From a checkpoint of a small transformer trained on Wikipedia.
Size: 16 layers, width 384, 6 heads of 64, MLP 1536 GELU, vocabulary 32768, 53.6M parameters.
Architecture: biases, untied embeddings.
Training: a variant of SOAP for these matrices, 2386 steps.
Each number is 50 + 12 x the weight over its row's rms, rounded and kept within 0 to 99. Layers, rows and columns count from 0. The size before them is the row's rms in percent of the matrix's.

# layer 6 MLP down (transposed), 1536x384, rms 0.0828, rows 741-813, columns 48-95
093:31 47 46 62 48 48 53 57 69 47 61 41 50 69 43 52 53 29 58 52 52 24 72 54 58 41 49 51 48 51 57 46 72 57 39 62 59 49 34 62 70 40 46 52 33 60 41 35
114:77 50 40 34 47 68 39 45 55 47 40 34 25 51 47 62 41 63 60 38 35 40 34 44 57 30 60 28 66 53 66 31 58 70 17 54 50 43 33 47 47 40 53 27 61 59 67 46
093:40 49 42 79 36 25 37 42 54 28 57 54 63 39 58 31 50 63 48 56 59 42 60 47 59 51 76 40 25 60 33 30 66 30 58 67 55 49 51 50 74 54 34 53 27 42 46 46
108:55 52 52 70 39 59 56 58 26 54 35 44 59 58 54 54 33 71 50 49 70 60 60 43 51 50 47 48 18 79 37 30 49 45 50 43 63 49 28 31 71 32 43 46 63 49 34 61
105:60 51 49 47 38 42 53 48 72 52 31 39 41 69 66 60 38 60 51 32 58 57 50 68 46 56 89 62 68 43 61 49 39 43 24 35 35 55 51 46 41 47 38 69 44 23 73 64
113:60 58 50 42 55 68 59 54 54 50 61 62 37 52 49 49 29 83 46 55 38 57 40 50 52 52 44 34 70 55 40 54 81 47 64 48 52 48 44 33 74 47 38 50 60 32 55 53
104:61 48 61 39 34 50 40 47 35 56 37 45 36 53 81 50 50 74 35 70 45 43 46 33 34 51 58 53 62 51 57 61 35 42 62 72 54 60 39 61 48 44 37 48 25 39 38 65
101:51 43 46 38 71 67 49 57 32 66 73 51 40 19 58 88 43 51 40 45 57 75 50 49 50 52 43 58 51 54 41 45 68 33 46 52 42 55 48 51 55 50 44 55 56 53 43 42
113:58 51 24 50 40 44 28 21 32 50 37 59 54 43 48 59 36 62 23 34 34 73 58 70 52 64 39 52 46 53 71 43 59 51 53 70 59 55 45 76 46 48 54 33 34 51 45 51
082:39 50 60 65 65 44 45 61 49 55 56 52 64 29 26 52 26 58 35 56 38 55 10 66 43 55 69 61 59 48 51 50 67 56 62 45 38 52 39 36 24 63 52 44 64 32 43 58
113:42 58 75 44 39 46 54 73 23 65 55 19 67 47 41 46 53 67 65 49 19 54 36 49 57 49 49 48 53 46 47 35 52 48 40 47 57 62 40 53 62 58 48 50 36 55 55 60
094:55 45 56 49 45 36 48 53 34 71 41 63 31 44 64 43 55 52 38 48 36 43 46 41 52 35 47 70 40 43 55 48 36 49 47 43 30 48 27 59 50 41 43 60 54 48 33 53
119:64 44 43 56 66 24 38 54 40 59 54 53 56 39 36 25 47 46 82 44 68 42 44 78 41 50 53 44 34 52 45 55 37 59 63 48 32 40 37 35 47 53 56 44 53 40 57 43
110:42 38 37 54 69 62 51 32 60 50 49 34 28 45 33 50 55 53 34 34 51 60 23 48 47 30 33 32 64 35 50 53 35 26 30 63 57 52 29 38 59 45 47 54 38 33 42 54
110:54 32 33 41 48 42 65 54 41 47 58 53 59 48 39 60 42 45 79 41 60 41 30 54 48 57 49 66 55 48 54 53 57 61 65 54 33 41 53 56 22 53 44 21 53 53 19 39
114:59 37 50 46 57 65 61 41 36 40 43 54 46 35 52 54 35 69 64 51 56 77 61 50 56 60 54 46 16 59 36 37 48 28 59 75 42 40 48 49 48 58 74 43 24 57 59 60
097:72 33 85 46 47 78 51 73 49 51 49 47 31 38 71 58 53 50 50 62 62 54 40 68 28 42 60 47 69 59 62 45 58 36 35 57 49 60 38 47 49 57 80 43 52 58 53 43
104:48 29 56 38 35 44 55 65 45 52 50 44 51 49 41 42 29 76 64 44 42 62 59 63 45 61 64 47 68 55 48 63 46 62 46 51 46 58 40 49 78 43 30 66 36 42 45 47
145:53 47 46 64 46 27 59 61 67 46 21 52 51 49 59 36 56 63 54 37 53 41 69 52 70 54 63 72 45 62 39 46 79 49 35 61 40 56 51 40 48 64 35 43 35 50 46 57
077:44 40 38 62 50 37 33 41 78 53 83 40 62 51 52 54 56 45 51 61 45 44 50 51 55 38 49 56 46 47 43 61 58 43 48 53 34 21 26 56 62 27 48 54 64 35 55 43
117:24 47 62 44 36 47 36 51 60 35 56 50 46 55 48 46 67 71 40 46 74 63 31 50 44 48 71 57 52 62 42 45 25 39 60 63 69 54 47 65 70 46 33 58 40 42 64 57
072:37 48 61 74 48 56 39 42 75 54 83 67 43 65 38 50 74 49 56 62 53 42 31 48 29 48 49 45 64 49 46 30 60 65 58 63 47 42 45 65 63 31 59 42 59 66 54 49
084:55 56 47 45 68 48 41 55 56 59 70 52 55 50 45 36 64 42 50 63 51 38 28 54 61 50 62 55 46 62 45 41 59 58 34 44 52 38 19 57 51 47 43 66 31 51 66 42
073:70 36 44 32 42 73 48 56 34 49 58 62 53 27 53 60 54 70 39 52 46 84 46 55 66 40 41 43 44 30 50 47 76 46 56 81 51 59 99 42 58 53 42 32 44 52 35 46
125:46 53 65 56 56 33 46 45 43 56 70 58 53 39 42 39 68 47 50 33 42 59 48 43 40 51 52 52 52 59 51 63 44 33 52 59 50 50 22 61 51 44 63 33 59 41 33 68
091:60 42 59 43 34 54 40 65 67 53 59 68 24 39 36 49 47 52 41 51 37 65 48 59 49 42 57 29 52 55 52 55 64 47 45 49 49 30 16 38 71 56 30 52 60 50 39 25
105:47 48 48 52 37 54 44 63 43 43 75 31 49 58 44 52 51 51 43 55 48 76 55 55 64 59 64 68 53 47 47 64 44 26 56 54 51 62 50 46 41 45 37 62 52 41 53 75
103:64 40 58 59 62 79 49 52 64 42 82 75 50 54 45 40 51 60 67 30 42 34 60 44 50 47 51 54 54 57 51 35 38 51 42 51 53 57 21 61 44 50 16 58 51 30 53 50
095:55 37 53 26 51 58 51 40 77 73 51 50 49 43 55 54 42 60 46 51 41 59 54 57 57 64 56 49 57 71 58 54 69 52 37 27 63 51 50 61 64 31 57 63 21 50 61 34
113:54 33 46 33 44 48 27 70 44 68 47 29 62 72 42 26 47 66 48 53 45 43 56 50 61 53 36 56 53 51 45 43 66 58 39 48 25 63 16 42 60 56 42 68 61 54 64 60
115:54 38 63 69 52 48 54 35 38 57 59 67 38 62 39 52 46 73 34 51 32 48 26 30 59 53 53 33 39 59 52 50 29 48 55 61 49 50 25 55 43 51 55 56 59 40 58 66
107:70 47 26 45 32 47 58 58 58 53 49 43 38 52 48 44 46 52 36 56 37 69 48 66 32 58 29 55 45 44 47 45 69 37 82 49 41 51 55 65 39 39 31 67 42 38 44 47
117:44 38 40 40 37 46 50 35 55 45 38 58 58 30 29 33 35 61 33 31 45 78 50 57 43 65 56 56 62 57 49 36 32 73 53 53 58 52 60 65 60 56 18 36 56 55 36 43
111:47 58 47 60 70 45 69 42 53 74 51 52 52 60 29 80 46 49 62 63 38 58 32 51 57 38 78 50 41 47 64 57 79 52 23 64 37 63 40 42 47 50 48 31 55 61 66 46
099:56 68 33 48 37 47 48 48 49 40 61 23 63 68 36 44 69 42 46 55 33 43 55 47 57 50 56 41 55 45 55 57 81 40 31 58 41 39 40 48 59 60 47 55 49 56 64 37
106:85 70 71 45 58 62 54 40 47 64 49 61 44 54 42 54 54 62 34 74 73 47 42 50 62 55 52 47 50 39 47 61 71 57 59 35 59 41 18 49 57 66 59 43 53 48 45 64
098:47 46 61 62 44 68 53 63 26 64 39 49 38 43 40 43 43 52 69 48 63 42 32 39 62 67 51 31 19 55 48 48 37 49 37 40 45 25 24 40 44 60 47 49 36 59 66 45
093:61 52 58 41 36 60 46 49 21 40 41 41 45 29 44 51 58 67 35 52 38 53 45 61 29 30 70 45 50 36 47 76 41 49 56 78 48 53 39 50 36 37 63 45 50 49 75 48
077:70 55 53 51 36 47 44 51 64 71 59 36 29 37 52 52 67 46 45 75 57 47 37 49 34 63 46 38 59 72 52 56 56 56 58 65 51 25 46 43 71 29 63 59 59 58 67 34
108:53 13 48 37 50 41 43 46 49 44 46 51 26 52 47 28 52 61 52 51 33 58 17 63 41 48 47 32 57 58 44 48 55 62 64 36 46 59 50 50 37 46 52 65 18 67 67 54
096:29 62 49 54 67 47 44 23 56 76 69 59 53 59 58 42 34 53 66 36 56 55 45 47 58 32 51 39 34 27 63 47 39 52 37 40 46 53 29 48 50 43 61 61 49 58 66 33
095:38 43 59 67 42 59 54 47 53 41 52 75 51 43 37 59 18 46 42 44 59 54 44 53 53 36 41 56 60 74 31 51 30 57 58 54 60 61 36 64 66 45 61 60 61 60 61 42
106:48 31 41 44 31 67 35 50 39 72 37 60 59 45 80 64 46 39 50 54 66 46 38 57 45 31 47 51 41 49 71 53 55 48 61 57 56 56 43 48 48 35 30 36 30 37 68 56
086:45 60 34 38 51 54 46 23 46 41 39 50 60 44 38 51 49 55 37 41 51 61 51 34 54 57 47 45 61 44 37 51 75 36 48 26 48 58 99 49 59 52 54 52 32 75 38 53
089:50 64 39 35 33 36 57 56 75 51 57 52 52 52 33 53 54 54 59 28 59 42 64 64 49 60 39 54 53 59 43 35 70 31 48 41 57 57 45 47 46 40 43 49 35 61 47 58
099:59 42 36 64 59 74 52 43 47 42 69 43 51 11 55 50 33 36 70 54 57 47 45 70 43 47 53 68 42 84 57 55 40 58 50 42 44 58 46 58 42 53 35 41 55 42 65 48
089:64 45 46 41 55 45 40 56 42 40 59 39 49 42 36 60 53 72 50 19 51 47 46 54 67 43 68 59 60 46 40 43 53 32 65 46 38 49 39 49 47 56 66 65 54 45 40 41
110:59 45 37 58 41 61 31 60 59 55 53 43 36 69 59 64 60 31 47 42 61 52 42 38 11 40 55 53 58 38 40 51 61 54 30 63 46 54 49 43 44 51 40 61 58 59 45 43
100:53 49 39 26 35 52 57 49 50 51 37 35 52 40 50 39 51 58 39 42 65 89 64 35 60 55 51 83 42 49 49 38 48 45 32 45 63 35 38 53 49 68 52 56 65 56 51 36
104:66 33 56 46 53 49 53 44 59 48 52 52 38 64 57 32 50 55 44 52 32 39 55 64 48 54 42 43 45 44 62 37 51 47 61 38 60 48 44 26 37 60 69 69 63 54 53 50
106:45 50 38 50 48 48 47 44 39 80 57 49 64 38 43 46 47 47 48 36 50 69 51 32 29 49 63 48 35 52 49 41 44 47 60 56 60 36 56 54 63 61 54 34 51 46 48 37
085:46 46 31 33 48 35 24 13 58 63 56 34 46 55 42 47 53 49 58 59 63 32 54 29 34 60 44 36 31 52 45 45 72 45 28 49 47 45 58 50 52 37 31 32 51 43 52 74
111:45 58 69 48 77 40 49 48 36 50 54 51 66 24 30 69 53 40 55 52 44 55 57 65 54 49 46 33 28 73 59 53 30 44 50 73 39 40 28 51 48 29 60 37 41 64 55 73
080:79 47 45 51 46 53 40 23 49 53 73 44 60 42 30 63 53 30 61 56 55 48 55 62 42 70 56 47 37 51 24 53 68 52 59 39 41 52 23 57 74 28 43 71 39 36 67 17
113:51 36 43 61 28 55 36 57 44 52 59 49 51 43 55 44 43 78 71 52 43 47 63 69 48 77 62 34 38 56 61 46 74 17 21 54 52 54 39 46 56 45 46 62 60 52 54 44
092:25 70 45 60 54 38 57 50 64 49 51 58 42 44 55 51 45 40 49 46 54 63 49 57 45 59 38 51 53 49 44 26 45 32 76 43 60 44 64 54 49 54 42 71 66 43 49 49
100:66 55 73 45 28 54 48 52 66 56 53 30 51 62 52 53 47 35 77 48 61 42 45 57 53 44 63 81 55 29 52 36 54 40 49 51 53 35 52 53 45 68 45 65 48 39 53 45
092:69 43 43 40 36 45 52 35 48 60 52 90 50 28 61 33 52 66 35 52 47 39 63 57 40 49 37 51 41 48 72 58 48 42 70 47 37 27 34 49 47 60 64 58 60 35 40 62
090:53 57 50 48 57 62 67 43 60 75 55 51 28 50 47 43 55 34 38 52 43 42 50 69 41 46 51 47 45 49 56 54 62 57 64 45 58 40 62 39 71 33 43 22 59 66 44 48
102:67 40 45 42 52 80 67 60 61 49 46 55 52 51 57 57 56 47 52 23 38 50 52 48 67 49 47 48 50 76 48 64 35 52 68 52 38 43 61 56 43 47 35 47 44 38 59 45
082:57 61 49 34 56 34 57 34 73 78 59 41 58 33 37 62 50 58 42 43 64 40 25 32 51 64 45 39 50 60 60 59 64 49 51 46 56 50 52 38 47 49 41 49 45 63 76 62
106:40 43 71 58 56 46 57 39 32 66 53 63 15 51 63 39 38 37 55 54 59 74 48 51 47 40 51 48 38 39 37 83 44 43 48 51 50 45 57 28 33 34 37 43 43 49 48 41
097:50 61 37 43 57 46 35 75 43 75 51 42 38 46 51 42 44 50 42 50 30 52 65 63 44 40 46 57 37 57 59 78 56 48 57 39 48 53 04 55 60 35 59 44 53 57 44 51
114:33 61 32 71 50 61 45 53 40 63 42 47 44 56 57 53 45 52 59 30 49 54 66 38 56 58 47 35 68 40 54 50 74 46 49 66 54 63 33 39 53 42 38 49 83 35 64 59
100:22 58 59 65 57 44 57 35 56 61 42 53 43 32 55 36 73 60 42 51 57 35 58 62 48 35 56 55 35 45 34 40 55 35 47 45 45 36 25 55 41 35 45 39 60 54 39 27
103:51 42 38 51 54 61 61 48 57 70 43 61 42 61 41 44 65 57 52 47 41 49 57 53 62 42 44 51 46 33 35 50 90 48 72 75 51 65 22 42 56 50 52 40 49 61 63 50
111:41 26 44 40 35 61 59 65 41 40 46 53 59 49 39 43 28 82 57 30 50 59 48 43 68 47 36 48 44 48 53 58 60 70 49 72 24 51 48 61 56 65 63 49 68 49 40 50
106:61 72 50 61 48 48 49 46 59 52 34 58 35 25 50 58 79 66 54 79 32 59 55 58 63 63 66 74 40 38 52 43 30 49 42 35 62 51 45 36 52 72 39 51 46 67 52 59
121:53 47 47 58 56 51 50 46 32 54 61 40 48 49 47 48 35 48 56 49 57 43 34 26 27 39 58 44 55 43 16 49 61 35 26 44 56 28 43 72 70 42 56 47 42 46 39 56
089:72 51 62 59 51 52 53 70 41 55 46 48 25 65 53 54 49 41 67 56 49 41 44 66 65 66 56 60 34 55 30 42 29 36 55 44 50 50 31 62 50 49 41 51 56 34 56 50
118:70 61 48 47 68 53 54 64 74 63 63 50 53 34 60 66 48 50 53 48 46 53 53 67 15 38 61 56 40 50 43 52 39 53 45 42 37 78 47 44 45 50 52 49 73 40 54 61
110:55 26 48 17 39 49 58 41 64 38 75 46 29 60 53 40 59 61 29 65 45 46 34 45 54 60 41 70 54 44 69 54 36 49 28 42 28 61 28 60 41 42 47 48 64 36 59 53
129:54 59 65 62 64 64 40 57 54 60 21 46 54 41 63 49 53 41 56 43 53 47 49 59 33 44 61 56 30 36 48 39 53 28 65 50 47 67 25 53 51 69 43 41 55 42 42 39
# layer 6 MLP up, 1536x384, rms 0.0811, rows 742-813, columns 48-95
112:44 65 33 62 49 51 53 34 42 43 63 67 49 55 58 54 46 37 59 53 62 50 61 45 44 60 44 48 41 44 49 51 48 60 50 59 49 46 35 52 46 50 72 55 69 64 69 65
093:65 45 51 35 46 62 76 47 47 20 52 60 49 68 42 83 25 56 62 44 50 45 28 55 58 58 41 27 63 41 37 52 41 82 66 34 50 34 56 38 32 35 37 54 58 65 36 68
106:42 49 52 56 52 35 39 54 58 39 52 40 66 81 40 69 33 28 57 51 50 50 52 33 64 47 46 37 72 29 43 60 62 39 41 61 47 31 44 51 29 58 76 53 51 44 53 42
104:50 56 58 65 61 50 34 70 55 51 43 54 48 64 35 41 47 40 48 55 45 74 45 39 53 49 43 28 37 25 59 66 36 74 35 38 60 56 34 57 41 63 41 37 68 64 54 63
109:63 44 50 77 46 53 57 64 60 62 63 52 56 46 65 46 60 38 37 44 30 47 60 59 53 53 43 44 53 49 38 89 70 48 54 47 44 35 45 38 39 55 54 43 48 47 46 66
104:35 39 60 42 28 62 39 44 56 57 36 27 56 54 53 41 47 49 52 65 53 60 52 68 72 47 52 43 49 45 43 49 35 70 48 34 42 57 39 47 45 78 40 34 40 40 65 56
098:32 66 57 73 51 36 22 58 33 66 57 39 60 52 77 41 51 40 51 49 43 40 63 55 67 37 64 75 39 53 56 65 58 51 53 57 54 41 50 34 58 27 55 55 63 53 57 44
116:37 53 36 58 38 46 73 24 40 49 34 54 38 52 76 58 55 62 55 55 59 52 41 68 66 56 41 33 42 51 45 27 40 31 62 39 45 65 50 33 68 27 50 63 65 35 46 53
076:45 58 56 62 23 42 51 45 62 40 40 58 31 56 51 56 62 50 67 60 43 47 66 48 65 20 45 46 40 52 41 49 57 38 67 44 51 41 55 72 54 52 28 40 67 50 61 42
107:44 42 54 52 58 43 27 44 49 70 35 45 56 73 57 51 59 48 54 53 61 44 39 66 57 52 39 48 48 34 48 64 48 82 30 40 41 55 47 45 50 46 33 47 32 62 46 36
103:28 64 59 64 32 52 63 53 57 41 34 31 52 53 31 21 51 55 46 24 48 45 53 54 53 43 52 48 72 59 56 63 52 62 66 58 54 68 45 49 52 61 62 17 48 31 37 57
115:51 48 51 63 47 31 55 50 53 63 41 51 59 61 38 48 46 47 46 61 45 54 45 43 54 47 59 22 46 33 52 51 54 48 72 45 38 50 29 29 58 49 48 31 65 52 51 45
106:79 44 33 47 54 42 49 39 60 36 53 70 43 55 91 38 58 37 63 54 44 64 61 42 63 52 52 65 40 57 52 72 40 63 77 30 55 45 39 68 44 49 62 54 43 35 47 58
111:37 34 53 56 66 49 51 42 25 42 46 65 64 48 53 47 59 43 42 52 50 28 43 64 43 68 59 37 63 58 37 54 62 47 37 51 52 36 44 31 69 29 57 46 81 59 38 74
107:48 58 45 58 72 54 47 74 76 62 56 64 45 63 57 50 54 54 64 61 61 57 43 50 55 49 52 47 19 39 57 48 74 50 36 60 47 30 39 57 45 37 46 47 51 56 35 76
104:47 56 44 27 51 43 53 41 67 49 67 76 61 45 46 35 72 63 70 63 39 57 58 37 59 57 36 44 72 37 75 47 62 40 78 42 60 30 42 39 41 51 49 60 55 50 48 53
098:34 40 59 48 48 54 47 44 47 74 44 54 44 64 63 64 61 41 56 42 29 29 31 74 33 61 35 56 48 36 58 55 70 56 38 56 69 55 48 58 39 42 54 49 43 37 78 70
139:44 50 53 53 25 09 62 59 72 56 29 58 51 53 57 36 50 61 56 44 35 26 69 41 79 57 48 60 59 63 54 54 30 60 54 53 46 34 52 51 31 54 38 29 50 60 53 53
076:46 55 60 84 65 65 69 64 18 46 60 45 28 39 58 39 38 56 35 46 18 41 43 48 43 52 51 61 54 37 52 57 27 64 44 40 49 73 63 47 62 53 46 55 50 56 23 38
109:57 50 31 79 36 49 47 57 37 54 77 48 47 31 49 48 35 74 38 50 42 49 51 37 58 50 54 58 61 68 36 56 71 57 60 44 55 62 24 53 27 62 37 46 71 52 47 49
077:54 67 48 62 46 47 67 36 17 40 48 44 40 46 48 44 37 52 35 44 46 61 74 42 78 67 46 45 40 63 36 47 32 31 41 47 63 30 44 44 33 74 39 77 61 39 48 68
077:42 17 37 54 61 44 49 63 45 57 64 68 38 57 73 49 35 69 47 68 32 43 59 80 39 41 45 30 54 60 57 63 40 41 63 52 63 66 59 35 77 41 54 46 50 44 40 53
115:51 36 42 71 37 61 39 42 65 57 41 57 45 68 55 76 41 50 52 29 59 34 44 58 41 54 56 46 80 33 58 58 57 51 59 31 48 44 83 45 25 27 53 45 31 32 36 49
118:62 53 44 45 44 46 45 70 52 65 51 39 57 79 34 38 18 47 53 52 66 65 51 56 41 49 56 58 56 49 30 64 43 63 65 45 36 50 46 21 52 62 49 45 60 53 43 56
088:26 38 45 54 41 47 53 37 56 40 33 57 66 37 73 54 71 52 53 53 59 39 43 45 52 46 47 61 46 36 50 48 48 66 35 43 35 69 50 47 44 63 65 66 49 39 71 55
108:60 37 47 72 55 44 69 47 77 41 67 65 77 68 64 55 55 40 38 52 57 48 47 42 39 68 47 48 62 50 48 42 47 60 59 50 48 43 36 43 57 31 75 49 29 74 46 35
102:45 44 43 64 50 31 57 43 54 49 49 35 48 44 66 51 50 31 41 40 52 49 46 38 53 42 65 36 55 60 66 44 66 57 40 75 51 48 72 44 38 41 50 38 50 56 66 72
093:44 43 45 63 45 58 38 56 43 42 65 39 62 57 37 29 51 43 67 51 64 49 54 40 69 46 37 38 40 36 40 45 64 66 33 43 47 58 47 60 19 38 64 66 55 46 51 36
104:55 53 47 77 47 55 67 60 58 35 45 73 46 51 55 58 48 28 43 50 39 42 50 80 62 47 77 43 74 40 64 57 51 47 45 44 42 47 37 54 52 48 34 54 53 60 46 44
115:61 56 58 56 45 47 65 39 44 62 46 56 63 24 36 48 65 28 46 63 43 49 58 44 47 60 53 28 34 30 45 52 18 62 42 57 53 51 35 40 32 69 34 47 48 52 54 61
102:52 50 63 46 63 53 51 49 45 38 52 46 42 34 62 55 42 32 51 49 43 53 46 59 57 42 37 56 45 57 48 52 38 44 57 35 53 43 47 75 39 34 16 52 58 36 50 31
111:52 51 67 48 36 37 51 33 78 80 53 52 58 45 62 48 43 57 60 43 48 37 85 55 59 55 49 57 52 41 48 43 47 37 42 53 67 46 62 46 30 79 56 41 47 54 60 50
107:55 44 56 57 56 38 33 59 50 59 45 68 39 56 33 37 50 24 57 46 47 37 57 42 58 44 53 65 40 59 48 57 54 50 49 54 59 60 50 56 37 43 50 70 39 59 39 51
090:61 43 67 64 67 40 13 57 20 47 44 57 54 27 40 47 49 40 53 63 73 49 52 53 50 60 49 25 47 44 36 49 36 60 68 43 53 36 58 57 71 38 50 13 61 57 52 62
109:18 44 46 49 55 65 48 55 48 62 66 41 52 52 40 28 44 27 53 55 38 34 63 35 61 26 31 60 55 82 69 54 66 71 53 60 56 38 46 60 35 62 65 80 58 74 55 33
093:67 17 53 49 72 52 65 27 58 41 63 44 44 58 56 49 57 60 62 51 42 36 38 40 43 46 46 42 57 43 49 52 32 75 38 36 63 57 43 47 41 45 44 46 54 38 55 64
104:40 54 34 64 47 40 62 47 57 36 70 60 47 55 51 70 53 44 37 57 46 33 50 46 58 70 38 68 37 53 54 07 26 55 42 28 46 47 52 57 59 45 41 60 51 65 32 59
075:41 33 50 65 51 54 60 64 51 34 60 46 53 26 60 56 42 39 46 51 59 43 35 70 50 33 36 41 52 61 49 47 32 43 41 43 52 59 48 46 39 57 49 44 33 59 46 53
105:63 50 48 50 51 33 52 34 46 58 41 42 53 65 61 56 45 51 32 27 50 38 59 55 46 62 48 67 51 26 46 60 42 47 42 45 66 43 40 61 38 49 53 59 56 37 55 34
100:41 48 30 54 52 58 48 46 75 51 52 48 42 72 49 59 55 46 40 40 62 38 51 49 39 27 56 48 69 49 46 71 27 51 59 37 63 53 42 44 50 41 55 50 51 32 47 46
104:32 59 56 51 58 42 35 60 46 66 60 51 41 39 49 59 70 50 40 39 41 55 70 39 53 33 71 42 29 63 54 60 42 49 56 54 58 55 67 53 50 51 47 37 44 33 33 33
110:54 71 49 31 54 42 42 51 28 68 43 42 56 44 25 38 51 41 61 27 33 54 38 59 55 69 33 52 50 33 41 61 46 47 44 25 68 61 55 36 65 46 61 54 78 53 32 59
089:48 08 39 57 34 41 58 62 65 35 45 66 60 62 57 34 46 52 53 33 45 49 25 54 64 51 46 49 53 42 33 52 63 57 38 58 51 45 52 41 48 45 46 49 45 45 51 57
076:43 34 44 56 43 49 43 33 73 42 56 61 58 49 76 62 77 41 54 55 67 29 44 50 56 58 52 34 54 38 30 50 80 63 34 68 54 41 41 44 46 46 55 43 62 44 41 33
104:45 56 35 46 62 54 36 32 62 70 44 64 57 64 33 57 50 41 34 29 63 41 49 30 51 60 49 41 60 50 53 60 55 59 35 51 47 53 63 36 43 44 48 66 51 62 45 28
097:31 51 24 50 47 42 56 66 60 51 35 70 32 50 63 45 43 21 67 52 55 39 54 61 36 66 70 64 50 68 52 37 37 54 43 52 43 69 61 66 37 72 56 44 61 45 48 53
101:46 42 47 35 56 52 39 54 48 38 54 60 53 24 85 47 51 49 71 54 52 46 50 59 60 56 58 45 36 32 43 65 34 34 39 45 44 42 35 62 51 39 64 76 50 53 50 68
103:58 37 55 53 53 36 35 45 41 31 57 64 49 25 53 66 47 50 46 38 50 41 50 32 42 42 25 19 46 51 32 61 31 63 59 59 31 34 69 66 36 59 35 46 36 44 57 42
107:49 76 29 76 44 54 67 25 52 57 41 51 50 51 61 42 51 58 63 70 59 42 35 43 56 65 43 58 47 42 46 56 59 51 44 57 40 58 45 42 62 57 29 32 46 63 43 53
102:35 57 40 41 54 59 50 47 45 47 59 44 48 77 67 58 56 51 72 58 39 55 52 25 84 32 59 56 42 59 66 63 55 52 46 41 26 59 37 50 45 43 43 50 28 53 48 41
077:69 74 56 53 72 64 62 69 42 56 43 40 61 58 09 42 38 44 50 41 63 64 63 35 67 45 44 51 42 55 32 63 17 51 58 64 46 40 31 40 26 65 40 49 46 46 45 56
110:61 33 42 53 41 35 43 59 61 61 57 50 34 58 42 70 45 59 68 38 35 62 55 61 56 67 58 57 60 59 36 43 38 37 55 49 57 55 65 61 59 47 46 54 47 62 52 68
078:53 57 50 61 43 28 64 54 36 63 53 46 37 65 49 51 59 50 48 27 68 35 23 72 59 38 64 47 57 50 68 73 29 60 62 42 55 58 55 52 62 32 53 34 52 61 45 59
105:53 70 47 55 54 57 35 63 31 21 43 50 44 52 40 78 37 59 52 61 52 37 55 59 85 55 57 51 70 54 38 80 46 46 49 39 39 47 30 49 51 40 39 45 79 50 53 42
099:75 33 39 39 36 44 43 54 42 45 33 43 49 41 36 48 54 65 50 51 59 29 67 53 64 56 44 39 50 42 61 67 17 54 27 57 52 54 39 62 46 59 50 34 34 57 39 52
097:45 28 60 64 50 68 50 43 21 50 56 55 64 10 21 54 28 41 53 43 60 44 64 55 44 32 55 36 53 71 48 65 70 47 56 50 54 48 47 54 50 52 46 22 51 80 59 68
094:44 68 52 54 36 17 50 53 60 12 29 50 40 61 33 58 49 49 33 54 64 24 38 58 60 64 53 54 59 43 46 46 50 46 37 58 52 48 38 56 39 63 34 54 59 33 37 38
081:28 57 55 50 54 48 45 34 55 37 25 44 54 52 62 60 68 56 52 45 69 39 59 45 67 47 55 30 44 39 53 49 38 61 40 56 48 64 66 38 41 47 72 62 43 47 50 47
104:43 47 46 53 30 45 67 64 62 57 54 58 61 44 58 61 39 58 47 47 63 58 45 70 63 62 53 25 43 54 43 36 48 63 55 37 57 48 29 63 33 41 56 76 63 58 97 55
078:29 69 51 65 37 54 56 69 40 15 24 74 54 59 72 74 52 34 53 62 70 43 56 62 60 54 50 57 40 38 36 49 53 30 65 55 45 47 39 44 45 34 59 61 53 54 52 47
101:52 46 45 32 62 59 55 65 42 45 60 41 41 48 53 37 52 36 67 51 53 40 48 62 54 24 14 66 51 34 44 48 40 43 74 64 43 66 47 30 32 43 26 54 08 35 51 60
096:42 44 42 45 58 46 60 40 39 38 48 44 45 65 58 45 51 48 53 47 57 55 35 43 56 41 59 41 23 49 41 28 40 42 68 57 43 45 75 44 33 67 52 47 64 46 57 43
106:49 45 65 35 55 46 51 40 57 35 64 64 31 42 75 43 59 38 42 43 55 35 34 37 60 50 56 40 70 51 36 43 43 56 53 49 60 56 40 50 61 66 39 46 50 45 28 48
095:50 52 60 65 62 62 56 60 53 33 52 49 45 41 44 54 39 44 54 34 27 30 83 47 36 54 40 30 35 65 55 52 28 49 47 43 40 54 51 41 69 41 39 46 40 50 63 47
095:44 73 48 30 57 32 63 59 51 63 48 30 53 40 52 36 32 38 41 39 62 63 71 36 66 47 60 74 45 68 45 68 53 46 52 45 61 59 36 42 52 60 44 64 41 70 41 37
104:23 69 49 46 55 51 51 50 49 51 42 52 51 43 53 36 46 51 52 42 68 43 55 56 42 60 41 60 58 67 56 39 65 47 56 36 35 37 62 59 55 40 08 37 45 78 57 51
105:43 36 60 41 55 38 44 59 39 50 59 56 54 68 45 43 44 19 16 45 66 41 51 44 48 71 21 47 58 43 62 94 75 49 34 54 39 35 54 59 53 29 50 49 48 68 44 68
112:64 54 45 44 39 29 55 55 45 40 24 46 41 26 48 49 42 41 72 28 58 40 60 54 60 25 63 57 42 71 21 42 56 68 64 21 53 44 65 47 39 38 55 54 48 53 33 49
084:21 50 54 45 71 55 53 53 67 44 67 40 59 40 40 49 73 52 44 32 53 45 53 46 37 66 34 52 40 33 42 37 53 30 43 61 54 38 43 41 30 44 63 68 50 55 69 65
113:52 52 59 55 47 31 43 46 20 45 63 49 48 57 46 52 40 45 48 59 30 41 34 64 44 64 57 58 53 44 55 69 63 56 48 47 51 27 41 34 39 55 71 30 41 54 61 45
105:54 58 40 68 42 35 48 68 48 51 34 39 49 45 55 55 55 39 44 45 49 47 39 48 50 60 46 37 44 49 23 52 47 57 71 51 81 47 51 59 57 49 46 70 77 68 51 38
122:35 61 36 27 47 56 53 38 31 60 53 78 58 58 50 44 49 50 38 48 23 56 52 51 66 62 28 64 56 23 63 69 49 42 46 43 44 55 39 49 61 48 44 49 60 53 48 49